Each number is 128 + 32 x the weight over the matrix's rms, rounded and kept within 0 to 255. Layers, rows and columns count from 0.

# layer 2 MLP down (transposed), 2816x704, rms 0.0772, rows 1798-1800, columns 0-175
[[186 115  78 145 131 118 140 113 104 110 158 160 166 143 120 123 134 184 121 167 175 140 163 122 135 126 141 152 162 140 136  57 186 148 121 158 123  97 122 155 150 144 127 126 161 114 139 109  73 143  73 112  96 161 184 151 140 145  93 174 106 145 146 102 129 156 106 158  77 141 110 177 141 191 168 118 131 156 170 105 146  65 177 162 151 102 115 114 148  93 130 109 173 164  75 150 163  90 114 172 122 206 170  53 101 151 132 120 131 159 142 159 121 102  99 146 194 117 109  94 155 127  92 143 150  87  54 111 146 115 140 127 148 123 172 149 204 122 166 154  88 132 100  83 176 117 133 152 171  89 172 150  98 136 129 157 137  40 149 149 153 156 189 139 158 136 101 138 121 164 178  54 100 119  89 137]
 [152 107 143 147 143  97 126 120 175  52 149 115  88  93 128 156 119  38 141 153 116 138 165  97 150 202  92 125 161 182 125 161 150  93 203 122  82 117 114 193 101 138 113 209 245 163 106 149 112 112 108 118 194 121 150 103 153 134  83 127 121 157 131 125 128 145 127  98 142 142 144  91 125 144 135  79 149 159 130 155 105 150 171 155 142  90 145  99 145 107  55 107 126 135 124 162  77  98 158 140  93 149 135 102 150 101 123 159  56 180 142  80 119 113 100 126 145 175 142 153 157 145  36 101 149 142 109 188 159 175 133 131 141 137 128  91 138  95 153 148 150 122  83 180  94 133 140 184 158 160  73 122  75  40 153 102 136 130 118 159 124 130  66 141 131 153 117 109 139 157 147 123 135  98 102 104]
 [ 98  86 155 130  94 130 131 107  88 151 115 175  71 148 131 109 160 115 123 141 117 100 133 172 120 146 221 113 126 144 116 184 144  87 150 124 151 109 100 106 152 145 117 146  89 180 105 129 143 117  74  58 144 147 157 159 156 113 124 154 100 134 115  98 162 180  96 134 224 161  77  85 119 119  99  54 106  59 133  97 193 202  73 140 180 148 131 136  71 133  86 101 140 161 179 147 107 117 142 115 110 137 122 171  94 103 109 137 142 138 139 147 131 136  96 133 151 153 120 205 136 180 153  68 125 184 116 141 118  88 155 103 108 124 123  83 166 190 168 145 156 133  61 169 116 137 159  76 170  81 150 102  97 129  96  96  70 165 146 145 124 159 139 140 122  71 160 137 123 209 125 124 124  68 110 110]]
# layer 2 MLP gate, 2816x704, rms 0.0553, rows 1799-1801, columns 0-175
[[112 141 117 119  95 135 172  60 120 191 171  89 119 211 100 147 232 178 129 173  71 112  70 137 142 160 151 140 122 173 183 132 119 110 147 139 156 170 176 118 106 119 138 102 102  95 112  87 124 133 129 173  67 122 158 118 153  84 130 131  80 192  73 163  92 136 148 154 144 132  83 150 109  75 109 139 130 123 177  70 127 166 107 138 169  95 147 145 116 138  99 182 103 159 144 107 113 152 123 125  97 152 152 110  93 160 202 177 138 111 191 146 152 110 147 117 158  71 128 128 205 107 120 114 132 119 122 152 150 141  99 128 162 105 153  87 143 135 111 164 102  76 144 117 134 130  78 123 117  93 167  99 144 152  99 136 122  63  93 101 167 114 132 161 106 192  63 132  63 115 160  97 114 105 122 175]
 [172 136  91  93 123 103 133 116 102  86 132 126 162 202 125 130 160 179 129 160 122 122 161 140  83  74 120 143 160 119 186 137 211 153 105 104 157  89 112 116 154 166 153 141 121 180 148 126 111 125 176 156 104  66  45 124  95 144 147 126 142 101 177  74 162 115  87 171 138 122 152  86 117 157  77 111 177  60 153 177 118 148 140 104 189 159 141 111 160 125  57 128 154 104 145 133 183 108 117 127 155 164 134 153 134 134 154 201 106 152  65 128  84 132 139 164 171 107 104 135 123 180 151 141 161  91 126 130 104 152 133  99 176 101 140 133  83 152 113 129 168  90  86 124 127 142 112 118 194  88 122 162  32 111 170 223  42 148 159 142 111 100 123 146 171 174 119 115 137  92 117 185  87 158 160 145]
 [172 151 192  93 149 105 150 148 181 173 116 169 150 117 134 121 157 116 104  78 162 103 152 217  91 122 138  79 147 110 137 129  70 105 138 124 102 111  94 208 134 174 136 159 159 122 105 112 132  92 165 122 131 153  75 128 103 192 160 153 139 170  58 101  81 146 105 120 118 120 118 100  79 115 125 135  95 117 121 118 161 150 176 135 166 136  69 192 137  67 149 163 128 123 170 151 131  94 149  89 153 137 144 139  99  76  97 104  83 137 165 112 131 136 119 157  88 142 115 173 146 118 138  93 125 155  97 126  78 126 124  91 162 107 145 150  78 105 134 162 110  92 117  82 171  77 108 134  68 118  90 156  98  79 160 168 146 116 136 156 168 136  91 168 146 173 138 145  83 100 173  94  47 178 105 111]]
# layer 2 MLP up, 2816x704, rms 0.0548, rows 1799-1800, columns 0-175
[[140 164 104  83 131 105  93 115 126 124 142 125 108 106 157 157  85 106 176 105 104 156 165 149 143 158 148  93  76 132  99 127  99 130 108 137 175 130 107 115 142 112 116 123 120 128 155 134  82 126 130 156  94 101  92 114 132 154 176  68 154  93  53 133 148 133 138  60 149 136 146 107 108  71 100 125 124 142 143 101 127 135  73 132 107 107 120 111 174 137 138  96 130  93  82 153 109 147 129  92 148  95 150  96 123 134 121 107 136 122 147 159 155 136 161 110 128 131 213 198 161 107 107 201 130 121 207 179 163 152  74 126 143 138  96 135 132 119 156 140 113 160  77 106 122  83  64 112  66 116 149 101  81 119 127  99  75 168 171 147 161 120 110  94 150  56 107 125 122 125  89 139 135  90 109 146]
 [128 146 245 137 124 151 135 132  83 149 150  92  62 113 133 107 128  94 172 141 146  86 101 152 132 129 146 175 152 135 148 154 110 189 144 116  77 125 136 141 195  93 104 141  77 142  97 112 162 114 115 159  79 108  74 155 121 137 169 175  67 142 161 113 145 147  69 169 123  55 120  91 113 110 126 130 126 157 106 109  91 127 135 103 106 123 112 105 160  66 174 146 133 130 196 168 119 127 186 109 146  93 147 117  86 140 141  39 156 166 106 165 103  90 135  91 106 136 121 148 124 169 121 162 164 132 136 146 163  83 149 119 186  97  88  67 107 186 112  83 151 145  95 178  95 189 101 130 129 135 133 109  82  73 110  93 107 111 128 109 162 142 138  90  85 154 125 166 139 124  79 133 137 166 117 146]]